Each number is 50 + 10 x the weight over its row's rms, rounded and kept within 0 to 99. Layers, rows and columns count from 0. The size before them is the row's rms in percent of the matrix's.

# layer 4 MLP down, 256x1024, rms 0.111, rows 0-54, columns 128-255
102:57 64 46 52 54 46 47 56 54 67 42 49 49 50 62 46 48 64 43 72 63 59 56 48 51 49 58 44 60 54 51 54 36 45 62 61 49 56 35 55 53 34 40 62 57 47 58 60 59 50 52 46 55 55 41 45 59 62 49 52 46 56 44 41 56 57 44 53 45 58 39 53 49 39 56 50 44 48 58 48 46 56 47 67 71 50 68 67 59 48 65 47 74 57 74 48 13 87 39 44 59 53 62 62 49 62 51 47 45 50 52 42 46 67 51 41 56 49 32 52 45 31 47 66 54 41 63 56
093:44 73 52 60 48 35 63 52 57 49 32 47 50 65 52 50 49 47 20 24 50 49 75 42 50 39 66 62 60 49 45 52 51 52 32 55 48 38 33 48 56 44 45 36 65 38 72 52 42 47 51 66 51 49 37 53 46 44 67 53 61 43 65 57 46 40 64 61 30 49 37 59 58 44 53 56 53 59 41 56 53 42 64 49 40 48 49 52 65 53 57 45 54 51 41 55 57 55 59 47 45 49 44 56 47 48 69 66 42 48 51 64 43 56 60 42 57 55 40 52 64 64 54 67 53 54 43 43
102:45 54 44 57 37 44 59 50 57 57 67 45 35 52 49 65 63 45 44 42 55 59 52 62 52 50 51 54 43 69 45 49 67 42 51 49 50 44 33 30 59 52 41 47 47 32 62 62 62 50 49 51 51 51 58 65 43 45 48 59 47 46 55 43 57 53 29 47 42 56 59 49 53 49 40 76 45 54 60 52 70 48 60 52 53 48 27 59 69 52 65 52 51 40 43 44 48 52 50 54 65 56 47 34 60 33 52 51 43 53 50 36 47 44 33 59 33 59 60 55 60 53 42 32 35 65 50 46
101:60 45 48 43 25 48 35 41 55 52 50 42 49 35 60 42 53 47 55 50 73 21 30 41 49 38 38 45 34 48 48 44 40 53 37 66 48 57 53 65 47 44 57 31 54 45 49 29 36 50 55 48 59 49 32 52 39 34 33 63 70 36 49 43 49 50 57 44 58 44 52 47 50 55 53 49 55 71 51 48 63 39 47 54 53 52 52 71 45 53 59 49 46 49 41 62 55 28 56 66 46 46 61 62 50 46 68 21 51 51 50 42 65 62 38 30 37 67 61 55 71 56 67 74 57 42 38 53
104:55 62 47 48 69 58 53 57 56 49 58 57 43 44 47 67 58 48 48 58 45 51 49 57 51 45 40 50 53 64 55 55 56 65 28 52 54 27 62 45 38 44 48 40 42 55 62 49 45 55 58 39 57 56 46 55 48 40 53 60 54 44 67 58 53 61 37 56 54 46 59 58 43 37 61 55 35 55 58 42 45 60 61 55 61 51 51 68 70 50 25 65 35 42 51 39 56 77 59 40 54 50 55 47 70 69 66 57 62 48 49 56 47 31 75 31 49 50 57 63 65 59 59 56 51 59 66 76
099:50 49 52 50 53 60 58 63 47 66 77 72 65 37 57 58 53 58 55 70 58 41 41 47 51 62 56 80 65 47 25 52 56 39 40 24 51 60 33 40 47 41 54 46 44 41 58 30 51 51 49 47 38 53 63 50 55 58 49 56 51 48 35 49 43 55 49 64 49 32 37 49 64 40 61 51 35 34 41 48 73 35 68 49 49 49 58 59 45 51 59 47 56 52 43 28 49 56 45 57 57 49 67 55 44 50 53 41 44 55 48 60 48 59 50 56 44 41 64 66 54 55 54 52 27 50 58 45
100:62 57 45 61 48 58 48 65 63 68 51 41 33 65 52 47 51 34 52 32 46 48 47 65 52 55 59 44 62 59 36 60 57 65 45 60 49 53 68 41 52 59 67 47 53 43 43 63 53 53 56 46 36 49 44 50 49 64 50 46 41 44 58 28 51 60 33 45 39 53 54 60 39 50 54 36 47 48 45 47 39 68 40 50 64 52 55 64 44 50 50 45 46 60 50 48 53 52 50 56 41 49 46 44 46 46 61 63 45 49 52 61 67 55 36 60 57 60 31 41 51 42 75 31 54 43 40 52
097:54 51 52 50 51 48 38 59 41 62 43 69 61 44 52 43 51 52 55 52 60 53 38 58 51 68 39 48 52 56 66 51 53 62 44 40 50 71 54 66 54 53 60 70 73 42 25 47 39 48 57 52 51 55 74 45 53 46 56 35 26 58 37 49 62 50 46 53 54 78 46 46 55 47 46 53 67 47 34 41 37 55 52 55 58 52 40 56 53 51 47 47 44 44 52 72 52 73 55 52 24 50 44 52 32 44 52 67 48 50 49 40 37 52 46 53 36 56 57 33 45 58 47 50 45 41 36 53
104:39 30 49 57 55 46 42 47 49 42 26 41 55 44 40 58 30 53 33 57 52 46 56 51 50 45 59 54 50 63 35 23 36 66 61 53 51 27 58 53 56 44 60 61 52 71 41 55 51 49 45 59 43 44 49 43 71 51 64 63 53 48 52 42 61 48 55 54 52 66 58 53 54 39 47 25 28 50 44 54 57 42 50 51 45 50 51 55 51 49 54 41 61 53 52 53 56 43 63 47 35 51 67 46 34 57 65 54 57 49 52 59 51 34 38 45 39 47 51 51 52 44 36 51 60 39 36 64
102:30 36 41 50 44 40 35 55 40 44 44 50 50 55 37 45 34 37 52 59 48 37 49 59 51 37 48 55 43 34 46 59 40 48 49 51 51 63 42 46 42 56 38 37 43 58 63 29 68 52 48 54 53 50 46 46 35 47 59 46 61 50 68 35 38 45 22 46 63 37 37 56 54 35 46 63 57 26 41 50 47 38 54 51 47 49 33 40 58 49 32 47 66 47 51 57 61 52 59 29 33 49 49 38 41 46 39 39 64 51 48 60 45 37 60 58 26 51 32 44 46 58 49 52 52 54 52 41
099:24 46 35 55 54 53 44 74 26 42 63 36 47 44 54 40 48 68 52 53 64 63 45 30 49 62 53 51 70 32 39 45 46 40 45 41 48 67 55 53 48 52 57 70 45 51 48 49 39 50 50 51 38 43 38 51 38 33 43 39 47 54 47 46 53 43 46 52 48 69 45 75 46 67 56 52 53 44 34 50 47 61 67 69 48 53 46 43 43 50 38 50 80 62 38 51 54 65 59 63 39 47 44 47 52 61 68 38 41 51 53 40 44 56 52 28 64 56 65 55 39 58 46 58 39 46 38 48
100:39 49 55 52 26 49 48 44 53 41 39 54 40 46 49 52 42 51 48 51 57 44 60 38 50 49 33 43 40 66 52 70 58 49 38 38 50 54 35 43 53 49 58 39 66 72 51 54 38 50 59 52 41 54 51 58 49 49 58 50 68 61 41 50 66 35 31 41 42 50 62 63 38 65 37 58 58 35 53 41 52 68 24 74 60 48 60 42 47 46 38 31 54 38 44 37 42 40 48 52 40 51 49 57 37 57 49 48 45 55 50 53 66 48 63 41 50 41 61 50 44 35 56 45 53 55 48 45
095:48 53 42 63 43 58 44 45 64 52 49 52 43 47 51 60 47 34 45 40 60 45 49 39 50 48 46 40 42 40 31 71 50 55 35 55 53 42 58 24 60 36 62 54 45 60 54 60 53 50 53 49 48 47 43 57 51 41 43 48 28 49 47 46 46 47 54 47 24 41 53 68 59 41 53 45 46 40 57 50 47 54 50 45 51 47 48 46 33 53 46 62 49 43 69 47 56 37 54 48 45 55 63 41 52 47 45 46 45 51 50 56 58 48 52 59 61 54 47 33 50 38 42 46 56 37 64 49
097:45 64 66 51 43 62 47 48 32 45 62 43 61 57 31 51 45 52 52 47 56 63 56 50 51 32 50 58 41 68 55 36 32 56 61 53 52 50 42 60 40 42 54 37 55 62 38 45 55 49 44 47 45 49 58 62 43 42 62 65 38 52 63 42 49 50 75 39 48 76 50 48 59 63 31 35 59 56 56 58 71 29 28 55 52 51 48 46 73 50 49 55 51 48 56 38 61 52 51 43 50 51 35 53 48 47 48 62 43 49 49 34 42 47 56 49 41 31 60 54 48 49 37 53 50 64 53 38
094:61 32 47 58 58 53 61 64 53 59 44 45 33 46 53 43 57 54 32 52 55 46 39 46 47 61 33 36 59 41 74 54 52 33 54 48 48 59 66 41 56 35 43 54 50 51 48 51 51 51 53 49 50 48 44 60 72 41 54 41 50 39 32 36 63 61 34 65 54 38 27 52 45 37 56 43 42 59 57 49 56 62 59 47 69 52 59 53 52 52 54 51 59 54 75 36 24 55 53 42 63 51 39 65 63 36 31 56 42 52 47 43 45 54 58 56 35 73 44 35 48 34 57 46 56 35 61 41
095:46 65 43 49 46 42 50 43 74 59 54 67 31 49 60 70 52 59 54 52 48 59 63 67 49 63 62 64 57 65 39 55 49 70 53 44 49 37 40 42 46 38 64 71 38 53 52 40 35 48 60 48 44 51 34 32 48 43 56 46 68 51 58 57 50 65 69 63 49 57 57 67 46 41 65 54 35 56 35 54 42 62 43 39 47 52 52 65 46 52 54 45 54 66 51 54 48 43 66 44 59 48 57 35 53 51 56 59 55 50 49 54 33 53 50 46 58 55 55 36 39 54 58 33 62 55 56 57
095:29 47 55 58 47 63 59 34 49 51 34 36 48 65 54 59 37 53 58 48 59 34 48 39 48 58 58 35 49 69 56 64 56 53 52 41 51 50 66 49 47 54 50 30 42 31 43 57 61 48 55 48 53 52 49 42 59 45 50 48 48 52 48 39 40 59 35 64 57 65 56 49 50 70 34 60 62 51 51 55 58 53 58 41 65 54 45 47 44 55 46 50 71 46 72 44 30 51 81 52 54 50 50 57 34 52 55 46 56 51 49 60 38 56 42 53 48 47 51 40 48 45 68 43 46 51 56 58
104:51 37 41 49 55 66 66 49 51 46 45 47 64 59 62 53 52 58 52 58 60 44 75 29 48 46 49 68 34 44 45 53 56 33 55 36 51 57 44 44 37 53 57 37 56 47 51 40 43 52 35 45 51 53 62 60 57 60 55 51 40 47 60 53 58 52 52 50 42 30 54 45 56 42 68 64 58 48 50 50 42 44 48 53 39 49 71 40 57 50 40 43 58 49 63 57 64 52 41 56 54 51 41 58 21 51 75 60 49 53 54 69 51 47 61 34 39 51 40 48 51 49 50 54 72 48 67 59
101:37 49 51 55 62 38 43 33 58 45 66 42 58 64 48 63 37 34 69 49 65 39 49 48 52 52 42 47 60 48 67 63 56 64 58 40 48 54 63 53 43 55 59 59 45 54 54 35 44 48 49 38 56 49 39 73 41 63 36 43 49 43 64 24 37 31 51 47 59 44 56 49 68 58 47 49 45 74 28 42 41 43 67 31 76 50 51 34 46 44 45 56 52 42 19 65 44 49 51 34 39 48 50 61 37 55 49 57 50 45 50 48 48 55 51 43 51 63 39 40 52 35 35 42 43 51 66 62
099:42 41 33 48 49 38 25 40 56 47 51 72 53 56 63 42 57 49 54 46 38 70 46 56 52 59 46 52 55 52 46 31 47 49 46 43 51 51 59 51 61 46 49 35 48 51 58 63 21 51 56 58 58 47 39 60 55 47 61 76 26 41 51 37 35 47 57 46 29 56 17 50 56 52 37 53 49 47 49 40 61 46 46 43 39 47 40 58 61 49 44 70 23 41 57 29 46 59 43 40 55 49 46 39 34 35 38 34 50 51 49 49 55 49 55 50 42 51 49 50 51 52 62 63 52 50 47 41
105:57 43 67 53 48 60 47 64 53 64 50 43 56 47 53 46 30 50 69 51 45 65 64 60 50 48 42 32 53 73 41 34 53 52 45 50 49 41 64 51 58 36 49 46 55 68 47 43 53 46 50 40 51 47 39 57 58 39 47 47 53 41 52 42 55 58 50 25 51 75 54 46 49 46 50 53 32 42 49 56 41 60 52 59 57 50 51 37 41 49 35 45 50 50 35 41 42 51 33 55 45 46 54 37 47 41 63 54 40 51 49 39 57 49 40 66 56 64 37 47 34 49 50 39 33 46 49 45
105:40 48 60 53 72 49 56 65 42 47 40 47 32 57 54 47 44 61 53 32 63 25 43 42 48 56 44 40 25 49 55 40 48 58 57 42 49 62 29 40 51 48 47 44 56 17 41 32 37 49 56 57 55 50 47 50 38 43 48 42 47 55 45 37 39 30 46 54 56 44 36 45 46 57 61 60 48 43 46 50 50 53 46 41 65 49 53 50 66 53 46 43 32 65 53 56 45 47 50 47 34 47 55 32 44 33 56 51 45 52 48 57 52 46 49 67 43 64 44 32 55 42 49 43 50 50 49 37
093:53 35 49 40 30 43 56 55 41 53 53 49 59 40 57 42 69 43 33 40 42 41 47 57 50 53 51 63 45 50 39 52 52 67 41 56 47 56 50 55 40 71 42 59 59 30 42 46 55 48 45 65 52 48 47 46 50 42 55 36 61 35 54 59 66 61 40 52 45 45 61 54 34 66 55 59 41 58 30 54 38 51 36 36 53 48 46 37 42 56 49 48 49 61 52 56 47 50 29 53 43 49 61 61 51 50 32 67 50 50 53 82 32 58 32 54 56 64 28 56 36 45 59 35 44 54 50 22
103:66 51 56 46 40 66 60 47 61 49 50 44 51 41 46 56 34 52 65 59 55 59 55 48 47 56 58 44 46 71 65 51 58 74 57 59 47 64 63 24 50 59 45 58 56 60 83 52 46 51 47 45 76 52 52 64 47 77 57 37 52 41 46 52 53 57 39 56 47 37 68 39 40 48 40 42 57 76 43 46 46 47 64 47 44 52 48 52 54 45 57 49 64 49 38 45 46 46 49 42 47 48 48 35 52 53 64 42 47 52 51 68 58 48 47 30 49 45 54 55 49 45 47 55 54 62 70 64
103:51 48 51 55 38 47 46 35 44 44 39 53 57 46 60 43 54 65 60 39 33 56 52 65 50 61 56 54 55 60 43 59 46 36 42 65 46 37 45 50 65 59 62 47 37 39 47 70 62 48 71 46 27 49 56 53 41 38 46 40 62 39 66 38 42 58 57 48 51 37 39 61 28 39 61 58 43 49 59 46 41 49 41 41 44 52 56 45 37 49 53 53 56 51 45 44 60 54 47 39 58 49 53 45 51 59 58 39 48 54 51 53 69 34 29 44 44 52 57 24 57 58 48 51 47 58 48 45
102:24 38 32 49 57 54 37 63 45 41 50 53 51 61 46 27 65 60 49 41 55 45 38 56 51 54 57 49 39 70 56 46 39 54 49 52 50 51 42 49 56 48 51 45 54 44 54 53 48 50 55 49 61 49 56 61 40 58 60 34 41 40 48 35 65 42 40 51 46 57 30 64 31 53 46 55 39 35 70 49 53 59 58 62 48 47 44 61 56 52 55 26 51 40 68 36 28 54 49 55 24 54 64 45 34 29 55 56 52 51 51 52 63 56 50 61 53 58 55 18 42 43 37 39 32 39 51 46
101:48 48 30 48 50 45 30 48 30 47 62 36 46 49 50 50 48 48 62 46 63 55 39 68 55 51 39 37 48 47 62 48 45 41 29 41 50 29 57 50 35 41 44 49 52 35 37 52 48 52 53 49 34 50 52 49 44 68 61 41 26 46 71 57 42 38 42 56 49 50 43 68 60 66 40 42 55 57 61 49 43 41 67 57 50 51 46 56 68 50 59 61 36 48 42 75 54 49 58 52 51 50 24 60 42 52 43 58 38 48 53 54 45 42 55 34 39 51 27 59 55 30 26 51 80 43 45 54
099:66 55 89 52 40 47 48 47 53 65 50 49 34 52 57 60 28 53 29 46 43 57 52 62 50 52 48 59 53 50 60 56 55 51 46 46 51 61 69 57 50 45 34 56 54 58 65 52 47 53 66 48 42 47 58 48 57 44 50 61 52 47 30 33 58 87 51 52 53 48 41 42 45 57 57 68 73 51 34 53 36 64 54 65 57 51 70 46 51 54 49 58 59 60 72 37 49 52 49 47 50 52 51 67 50 38 51 45 47 49 51 41 44 59 49 61 53 44 46 66 59 65 53 58 48 65 61 53
100:53 55 46 59 40 53 47 35 51 58 59 35 33 25 39 58 55 68 51 38 42 53 53 29 50 57 25 40 33 41 44 56 56 61 52 71 47 52 59 48 50 54 50 39 68 43 40 52 55 50 51 63 55 49 55 57 58 63 62 52 57 55 43 51 63 49 46 52 41 77 61 63 37 60 46 35 36 54 55 49 44 54 46 45 60 49 47 50 67 45 50 50 33 62 49 65 39 70 51 54 40 49 37 41 53 47 57 57 32 49 52 56 55 59 58 46 61 58 53 62 40 55 35 38 45 54 34 47
096:35 49 66 65 48 62 41 41 56 54 34 57 54 62 59 46 50 38 44 45 67 70 53 51 52 40 49 72 55 51 53 41 54 58 39 37 49 46 57 51 44 65 64 68 35 48 40 48 74 50 57 20 45 47 67 41 64 56 30 45 43 43 56 44 43 46 40 49 61 52 59 36 46 50 53 57 50 51 48 57 42 36 55 43 50 50 67 55 51 53 52 58 57 55 39 82 56 57 57 52 48 55 55 38 39 33 67 47 46 49 52 44 37 53 56 40 43 54 38 51 60 75 43 57 51 52 62 62
098:51 63 51 60 70 53 57 48 40 39 49 56 55 35 52 57 58 54 63 53 59 64 50 71 51 32 53 35 40 56 78 48 50 58 58 42 50 64 43 50 49 50 66 60 64 43 51 43 59 51 45 65 63 49 45 53 49 65 64 66 43 58 47 43 53 41 38 42 52 58 43 52 61 48 61 25 45 48 42 55 52 45 52 57 45 53 50 69 36 50 51 54 63 37 37 52 42 51 53 44 65 48 47 60 43 47 35 44 52 49 52 56 44 53 53 44 52 58 43 23 62 48 49 66 45 49 39 51
103:52 48 46 45 40 52 31 59 67 30 60 50 37 40 44 52 45 46 38 34 58 50 75 50 48 40 38 54 52 41 43 41 56 58 36 45 49 54 56 40 62 56 34 44 43 54 56 46 55 49 65 61 39 51 72 53 54 62 53 57 30 52 40 49 46 60 68 45 46 43 49 38 57 68 56 51 44 48 46 49 57 70 63 48 56 51 48 56 44 50 65 68 61 42 48 45 50 47 39 63 52 50 49 51 51 25 64 56 56 54 47 52 37 68 66 45 69 52 49 61 33 56 65 50 59 41 61 66
097:48 62 64 53 45 39 57 35 46 35 54 54 37 48 43 50 38 74 48 46 50 52 49 40 52 43 42 67 40 49 41 35 53 52 40 38 58 45 50 37 34 58 54 37 48 40 67 52 39 50 50 55 36 54 61 50 50 57 53 35 45 46 43 46 53 71 59 52 64 48 49 62 41 50 51 62 29 47 67 50 58 53 46 47 36 47 52 59 45 55 41 52 51 24 55 43 33 50 59 56 44 50 55 60 56 59 56 61 43 49 51 45 48 52 39 50 42 51 41 62 38 55 31 50 57 58 63 51
100:66 54 39 52 34 51 62 53 56 63 51 60 49 48 63 58 57 36 60 42 63 67 43 42 49 39 55 47 61 43 49 49 55 38 60 47 52 33 55 43 59 50 63 65 54 53 54 49 39 50 54 45 42 49 55 48 50 59 51 33 54 36 48 55 42 58 66 37 48 42 50 55 42 47 35 57 58 55 46 49 55 43 32 42 49 49 43 62 43 48 53 57 56 57 68 35 44 72 49 44 56 49 44 54 44 42 53 42 47 44 48 35 59 63 58 44 44 45 48 68 54 48 64 50 51 51 61 35
095:35 46 39 58 40 42 39 59 59 49 47 66 67 55 55 57 52 43 62 69 68 49 47 51 51 46 55 43 62 58 47 53 65 39 35 65 51 57 42 49 41 42 42 52 41 57 56 43 27 49 48 45 25 52 59 40 45 39 43 44 68 60 52 53 48 31 53 70 52 19 42 52 63 52 44 28 41 41 37 40 66 55 47 70 38 48 40 51 48 47 58 38 50 42 50 52 70 43 33 32 38 52 36 57 48 42 49 57 34 50 48 58 66 30 43 41 66 51 56 61 57 61 52 56 41 49 59 34
101:55 45 58 55 57 58 61 67 57 51 41 53 76 40 73 41 57 29 47 72 47 32 51 42 51 46 47 67 50 46 55 53 39 62 56 57 50 61 49 55 49 66 44 65 54 56 46 50 49 49 55 43 58 48 47 45 45 54 59 61 52 45 57 53 36 54 46 59 36 62 66 40 44 56 44 55 46 47 38 50 41 57 32 47 52 51 43 57 58 47 46 35 57 48 32 64 55 57 58 56 49 50 35 47 61 42 65 40 54 54 47 60 64 45 31 57 26 64 40 57 61 64 56 42 65 52 43 56
098:63 53 42 34 36 49 55 66 45 39 38 63 52 53 55 48 45 40 43 43 46 52 38 44 49 57 48 53 51 44 52 24 62 30 32 48 50 54 50 32 55 72 56 50 49 62 54 65 45 49 43 50 64 52 38 35 67 48 55 49 45 39 53 65 54 41 61 55 71 47 28 40 35 45 47 41 58 51 47 47 43 54 50 52 39 52 31 50 46 50 54 56 44 49 48 27 54 48 52 45 53 49 49 57 47 55 33 45 49 49 52 49 57 39 54 60 52 42 26 48 39 73 43 57 46 54 59 55
098:64 62 42 52 43 52 69 48 45 53 54 43 48 34 67 50 25 38 47 51 63 55 38 28 47 29 53 54 45 38 55 59 42 51 43 32 54 35 48 44 47 60 50 28 54 42 55 65 34 53 34 63 64 53 54 49 60 55 58 42 48 51 59 70 38 59 46 52 50 59 35 49 48 48 55 45 69 42 50 50 44 43 49 66 45 45 51 57 34 50 46 31 39 62 60 49 73 47 49 49 53 52 50 60 54 53 60 41 62 48 49 64 49 46 44 55 62 75 49 44 44 47 44 46 45 58 38 50
101:31 65 31 48 33 38 45 36 43 52 72 65 36 57 61 35 65 45 38 39 46 46 36 54 51 45 67 34 50 48 62 49 57 46 55 51 50 45 53 51 57 76 34 63 50 56 58 69 59 50 66 46 48 49 37 64 45 49 46 57 53 39 47 49 56 47 52 55 42 36 44 61 78 38 48 32 52 56 36 50 52 42 35 52 62 51 58 56 50 50 46 52 28 41 40 43 57 49 68 33 58 47 46 45 32 36 36 66 29 47 53 34 49 67 41 48 50 56 66 40 44 52 54 41 34 41 60 46
097:48 45 52 44 40 48 69 36 45 42 52 52 62 50 36 48 36 58 61 49 54 45 54 36 48 55 60 43 49 72 54 70 47 51 54 51 46 36 44 65 51 62 50 40 54 49 33 56 58 50 62 51 41 54 43 35 43 60 52 52 60 60 47 65 31 46 68 39 51 51 43 68 50 47 31 30 33 44 41 57 49 38 49 52 59 47 59 27 57 48 48 49 41 63 41 48 46 36 62 49 48 51 42 51 61 58 50 40 44 51 49 42 63 42 48 31 55 35 62 55 59 40 62 45 57 57 54 32
100:30 50 53 49 58 40 49 60 38 46 64 40 47 55 39 27 52 44 35 52 49 57 41 52 48 54 34 36 58 47 51 56 37 40 65 58 48 66 57 48 35 81 51 66 44 57 34 49 56 49 59 57 32 48 41 44 43 63 39 56 62 59 50 63 43 48 69 50 70 35 55 55 55 42 52 45 40 59 52 52 64 37 67 66 38 49 36 63 41 46 51 41 59 50 47 52 56 44 44 40 46 47 58 52 71 47 40 50 40 52 50 52 54 41 27 51 63 43 70 34 44 56 39 43 46 46 60 48
097:44 61 27 47 55 61 30 69 54 32 44 47 49 48 42 67 55 51 52 35 47 41 40 63 50 52 51 40 60 68 52 48 45 55 38 55 51 44 55 50 48 68 55 40 46 42 59 62 45 47 52 37 56 47 48 53 42 39 35 49 48 51 29 65 57 68 50 51 59 43 52 71 42 55 57 39 51 44 54 55 47 48 44 68 70 47 56 31 54 51 39 41 56 58 41 44 50 56 54 53 57 50 54 44 66 57 35 55 44 47 49 49 51 50 44 55 35 55 41 45 53 48 38 54 47 41 51 36
100:60 48 53 50 47 42 74 57 54 53 60 70 62 64 34 46 45 51 55 51 47 52 66 26 47 58 66 30 53 54 52 58 38 56 57 41 50 66 44 61 54 66 34 44 39 53 62 78 45 50 56 45 75 47 60 57 56 73 59 48 48 49 58 54 65 32 48 41 53 54 41 46 54 62 54 42 59 27 54 57 46 51 61 67 44 48 43 52 47 51 38 46 31 44 50 57 49 47 47 56 64 49 52 33 55 60 54 48 56 52 49 46 58 63 60 53 54 51 59 41 55 60 32 46 58 43 54 34
100:58 72 48 39 68 39 51 32 56 48 36 53 48 45 58 40 51 69 55 74 44 75 31 58 50 55 49 19 60 63 42 62 48 46 47 52 48 55 40 41 27 67 38 47 41 43 57 41 59 51 36 61 35 49 73 56 51 61 38 45 58 40 47 32 37 41 42 49 49 62 47 28 60 54 51 45 65 48 47 53 74 60 35 58 48 49 35 42 48 56 64 48 44 61 41 41 49 55 42 37 58 51 58 49 51 49 36 55 29 50 51 56 54 40 48 64 43 57 43 56 46 35 44 41 49 57 51 39
101:45 78 55 64 72 38 66 64 53 50 49 53 56 44 53 57 62 41 56 44 44 41 41 58 51 37 46 69 70 42 55 57 55 20 47 53 52 66 62 33 52 67 42 38 51 57 63 58 44 50 36 59 58 49 54 51 63 56 36 54 64 53 59 53 51 73 61 56 52 55 70 45 52 64 51 42 60 54 52 45 50 42 52 45 65 46 44 47 38 49 48 37 55 55 52 32 46 58 68 46 50 51 48 38 48 42 53 51 69 46 51 47 56 55 52 48 64 45 50 38 39 59 49 50 46 47 59 50
103:36 50 45 35 31 40 56 37 33 46 38 52 56 56 37 38 58 60 63 62 34 70 32 50 48 64 31 25 40 40 50 48 57 34 47 32 49 38 48 44 48 49 59 44 56 45 54 49 52 47 48 58 56 55 32 49 43 39 49 66 49 51 38 58 61 54 51 48 59 58 67 75 50 46 45 38 56 45 42 45 44 55 58 51 42 50 39 54 52 53 50 39 44 45 53 66 51 50 47 54 51 48 48 49 39 51 49 52 41 51 50 34 55 45 42 41 57 55 55 57 52 38 29 50 57 38 43 54
104:34 46 45 48 45 44 48 52 71 50 51 51 39 45 34 62 35 58 62 44 58 41 55 45 46 46 49 59 57 50 58 67 36 57 54 64 49 52 49 72 53 44 39 67 41 54 39 36 54 48 42 46 49 55 68 51 44 37 40 49 34 47 59 40 47 40 57 71 39 49 42 54 53 54 32 31 41 76 58 50 54 68 66 59 54 49 60 49 61 48 41 46 34 44 34 41 41 51 40 48 56 50 67 49 36 49 45 43 61 45 53 67 45 55 51 40 61 31 48 48 59 48 57 37 44 51 55 53
095:47 43 69 55 54 55 36 53 44 52 56 41 52 40 23 57 58 41 53 53 51 68 39 51 43 60 40 56 48 58 57 52 55 53 60 39 45 34 44 39 47 46 41 34 50 28 60 37 51 50 50 47 62 53 41 45 46 68 62 49 48 62 44 51 41 54 52 40 40 40 57 52 61 43 51 48 60 54 45 54 68 38 54 41 68 49 54 55 51 46 48 57 28 51 41 52 54 65 47 39 75 50 56 68 47 62 55 54 62 50 50 63 71 33 53 29 47 35 52 36 48 59 49 76 28 55 63 36
097:58 48 59 37 56 32 51 60 53 57 66 35 55 35 65 42 55 37 53 31 80 71 57 66 49 57 44 49 40 45 48 51 52 69 47 47 49 39 51 74 54 40 55 56 48 53 55 53 54 51 52 40 41 51 68 44 21 53 28 42 74 52 47 68 58 52 60 45 63 39 28 42 43 38 58 24 50 57 68 44 67 60 65 47 39 51 46 41 63 43 48 52 46 45 52 49 43 52 46 51 54 48 41 79 54 42 52 56 46 50 48 55 45 55 53 54 64 49 29 49 36 58 43 38 40 60 48 56
100:59 44 51 48 60 47 57 57 54 49 58 47 53 34 52 34 38 32 48 54 40 57 56 48 57 43 76 64 63 56 52 53 47 39 26 51 53 73 51 67 37 64 45 51 69 37 51 67 42 51 56 46 56 51 65 46 56 45 43 19 53 35 39 60 56 68 40 50 53 71 31 52 40 62 54 44 46 42 44 47 34 54 41 54 47 50 60 54 53 59 68 48 56 62 42 44 62 45 45 46 38 53 46 45 61 41 57 51 43 46 51 56 54 52 56 46 51 54 40 58 53 53 58 58 51 58 35 42
096:46 39 35 48 71 55 50 46 54 60 53 63 62 47 37 59 43 43 55 42 19 48 60 54 53 54 56 49 59 62 30 37 59 70 57 49 51 51 50 63 59 54 43 53 52 38 69 43 34 51 58 70 30 48 53 59 70 50 64 40 37 52 64 48 39 58 53 43 60 41 58 40 64 74 48 47 73 67 63 46 51 45 35 28 60 47 51 52 48 55 47 50 51 60 34 37 56 55 62 51 46 49 39 68 50 39 29 56 55 46 48 53 38 51 64 35 54 60 47 64 51 36 60 39 50 41 55 45
092:56 55 47 47 55 44 55 27 53 52 49 33 57 75 53 48 41 54 55 58 59 48 59 42 49 35 56 31 70 45 50 40 38 41 39 46 54 53 31 58 57 37 56 51 53 36 62 44 37 49 46 35 55 51 65 57 54 32 21 54 45 41 49 65 61 49 57 54 63 39 52 31 56 58 48 49 62 42 34 53 37 53 50 67 54 52 46 46 61 44 55 49 41 49 56 59 42 42 58 54 46 47 45 61 54 45 56 47 14 47 51 51 61 29 38 53 57 37 45 51 51 60 38 37 34 31 35 25
103:58 42 54 43 56 57 47 48 60 56 39 22 44 49 66 49 53 36 48 60 34 51 54 35 51 51 59 50 46 46 56 68 39 45 57 63 52 54 37 48 46 53 37 62 44 76 56 51 46 50 44 41 61 48 50 54 55 56 62 58 37 56 38 67 43 50 59 43 43 44 53 39 59 42 47 50 57 46 32 42 53 48 62 50 48 49 60 43 34 51 57 49 57 60 48 59 50 65 37 53 42 51 59 42 45 65 26 45 59 47 51 47 49 37 56 56 51 47 59 40 37 57 66 49 44 60 55 39
100:48 47 37 44 46 62 36 63 65 51 53 57 56 67 54 49 54 58 58 65 45 26 60 53 49 32 46 66 50 40 52 54 59 46 51 37 49 47 46 51 34 69 51 72 49 59 67 50 38 51 51 64 45 49 52 45 38 50 45 46 70 55 56 50 58 51 28 53 30 45 48 45 33 45 30 61 64 48 64 51 65 45 39 58 56 52 51 57 59 46 60 36 39 54 55 46 48 47 63 56 55 48 60 65 38 49 49 35 62 48 50 56 57 55 66 62 40 77 54 49 58 43 46 45 40 40 71 51
123:57 43 40 66 64 61 47 50 53 54 61 46 51 50 66 64 60 35 54 46 58 34 46 62 50 62 44 40 57 44 36 57 63 38 47 43 52 50 51 51 62 41 37 61 56 44 62 55 74 50 55 44 66 51 45 57 57 34 40 65 43 55 59 59 28 48 53 49 46 34 57 42 48 30 50 57 50 62 51 53 45 51 52 48 46 51 60 67 50 50 49 64 35 74 31 48 54 56 42 70 58 56 40 59 44 47 41 45 71 50 51 36 34 78 56 45 38 49 43 36 58 56 48 33 53 60 66 59